{"num_key_value_heads": 3, "norm": "layernorm", "positions": "learned", "init_out_by_depth": true, "lr_head": 0.00766}
Each number is 500 + 25 x the weight over the matrix's rms, rounded and kept within 0 to 999. Layers, rows and columns count from 0. Numbers have three digits each.

# layer 2 attention output (transposed), 96x96, rms 0.265, rows 53-63, columns 0-95
516514511487514475522498445501508543504511463510546473518514485507485520530492534532503520513468491493447458526464470484527491486520496496509495497540498463514513486504534505513504520481477536486502459472522496495481490516492483482471496492571491498485576498492503484506483509487458500504
482524492527524480510531493528490494535506505522535455438471566494515471523522517491510501511508487517466513537495502476490511517523500517532475510524501511482495473477504521450540511491505475527461467505475492528506516475475544485505515519532461518506487505485467553442461504457516495520
478517477494512487505486493518533512504494509479447478509513479475492510512498486479501480536487525490492513454513511486480487446474508462473497472516489456527487504507522531474474484473540468434479537466493527487493496466503549492505504499474463489521487481495483471490485529507509468500
524496499480527505515544469496491482504510492516519506502506513510507490525496532480548512503511508521489525486490529532540504504515498496471528508494484473493474466451494501496519499482528454533481527527487481505508500493529467494498500517515470503494512511468451479486500493514503496521
496544496467512554485495491458430540523502460450497498496499508477494527536481522553490509525504494506484513478497497479492519484467500534493475487492518482493475481518518486490511473468474543482545503521520494522491527505466477487491507478449512496476499522490513521496551486476478462489
471484514470512516517529492519506479517508503507524466569491489475477478530502457446499485530502511512472485479513478539515515475517472502492508495478479496542507518521502484479422480531508457529437513498516492517491516507489459476482458543479484512514542532479503469562484478509497487524
535521467490505502486521495500517548517497501474498510501509498544522521503512529527491511486460505518511516488497528532498476501497492519498528504521503494505510461524491503488504477492520525470528502498509467477497463478494493526499540478514502479475494474478478485504492521516485503513
481511512504515505523495538470452498483492534533525499468480515529514498519479508461533500505485503505466470507495491525487494510504486467513481533478503483479487444513497501467502484526505518501517527507501495538485512482497534530501513513491515469515481499527480478506508508486498487530
452510493501479523514472482498532495481498485543473472491459510463539464505502477548487512544463512478514522517508478536500482474494491525510491482502515506457527492506452477458460493474503505526520518487518446483455516483495534517527481486479528495500495525459519478499461513494486502467
513483497478493492507532502488498482510495498497495542557491482554524494481517538489480513510517512485528536494538500539484503513494507502454517495479466529477539480516471495495491446502523478495527504513521512483509464493473505527533542509469510466492502521548501500486492510523533482501
507458487486532487532484471550499521539473516519509462502506501456488511509488487507542502480490500529509534495537494497499492501521476513508556500501480473503488500504567487563513458487505465473481456521476502482509496476487508495492460566556496533493515521487510488506562485503479495495
# layer 2 attention value, 96x96, rms 0.275, rows 54-63, columns 0-95
521534496470508586487526471501524522488530503513482517490518480530517525477514458563523509494504506501535510477526501488533513489447481510515572521454514500531556490506524469516477481505485561491526494488521526529500494496533447506488485463488520494491469491486478499493462489516555501466
511521491484486467481563501508494467502517471463531499496521488514502518527543568497495453498520478471459508542477506463480464525551510507506501517534489479484516486516461527466501495493533507508482480487501490505478486554469483507494518493537498470480498482477506540495481509505498530513
480481517551519527505488511513510514502505487511486491509477461509485507462491467530453491520515522504539508516466488469513504483457512463488473538497480517503510524552495490502514516497500538462496510474499505507484510508481530488530510466473505505518515521521526490486507546528528498488
520462521524459458474486523528522475485482571558469538518499461529481483479520493503489483479468476503508512574507480503485492484496510511541530498484472476498545528507510497533518496499480475474506539478471500499517459474513514527535488507518458501494515496492508509516451518472468481548
480480521509524477530461483536460480435533516487512499500461443527532511489469513531502473493461494473529489552481511461475488524476511477493476517511472507537465522499476486521561516506523530517510485511543475472481518493495502551512504517550520515476485432555543521523537474523512508515
515493547494507491540507529493474482488468525515463522523493499444501513523510494526518510506554475521480508496509485490520520511505530497529493531507514472479475506484521514496535521488507476503464519473481523544505504518516500527516494500499488507501504500522503551504498511466529503519
484499480467469478498505521498514516551509445519496526505521483508494469489486516545480499447524498537498523477513472528465495512505520499482576532536527498491489477508460536504489465511508513499464521473481513451532485478495500516474516504500539505496474474479496504486516520486524502464
531485467518537486507508512487473524457505484489518490513528506494491465505498554496506497498490480512460428485456516469512493478503499533490509499466507483539483483512508500520518508516480509524468464478525558537507487523522474487494474553508476486467526446515472520517530469496532528503
498506513527486487487502546507480481532535492527466482500507536476484512495495502487521512492488479524490478468450524494468500524500497490532482524529530453519465536507482512483487532499468562454495517477473484479467477499496490487488470497527536480459479479443508493490525529484475512488
489504507515487503470520510519499472471511469508542493481516471541467528493522481496463499496477496503509467484510488513530587533508505489521468491494443489508507512461475502468489505483542563561500499488482475514497527528514534501531500483455512499473525454493554516476448509508519478513
# layer 2 attention query, 96x96, rms 0.272, rows 64-67, columns 0-95
485504460508496499481522504505538506464507488523468518550518501421500490491468470518519482493530514491523485472549514440523497479544476479519510491515471458511469539535518494492537509505526517505505509537488533485514491560482525506464497554434433477499498496504500511489500531505517505454
540504480508495493521494445473479529511510496512489436525535466522513491465537487503499529515532471525510517492536563498544497555484529536522494525533472485553507524458500526498509510488505492507506470485511456499511459514451490506519502490509448468453458502525507504512495504528521504482
503513572525516494495503495508489556506473463472514537515512487478520515499517503500464499480507480522508458501542474504526501469520494481492500500486500498530510509499537477504496573526467490485523486517514445504504473473491520501500472497439495483500529477502484484511493512496536496497
525473449490493505499484500497494526463492527462515526533562505505491517551480489548532443480535450501563483485510495496512466519489490507488516501461474469502526520505510487538473507483480462526503479495462487484493496522488500493525543495497511515509531462552445496510526503497517489504
# layer 2 attention key, 96x96, rms 0.25, rows 64-67, columns 0-95
513540500480528512493559437566478491518504533474508498469477519542554527514530423498482455504483465495479538529493523502488526523460504523519513459483492511496487537466507485492466518458536440488456463498538524493488513510526483519539456515554455524530475457511468520558503474551523513567
489487517507497536458509527450544432469453485464507539477477504512494469514490491477502480490440527481480501528475502512473515468471442448487510492472544535464494511525454468492507485508513504495497515527497547475500508475546470508515519509520504527542506500461534472534544491520471482531
508473495459527496469488525505511447524484528493474458498483497488502518501470495456511485473493498451502519491463514530469452546467524544486498499487547464485485476480519518521459459481466537504501517514481510540485452548516526508493523490531511535501439510539476517511486505485490527458
456491541503485520487517492478535502534525491497468476526458485496529505466505491514480548507494478536436500488486499534490548486520546467508517502507522448515517488507497525504503479538531510520485529501524493511477480474506503461480461517498487493515506508482510489535483528467476514524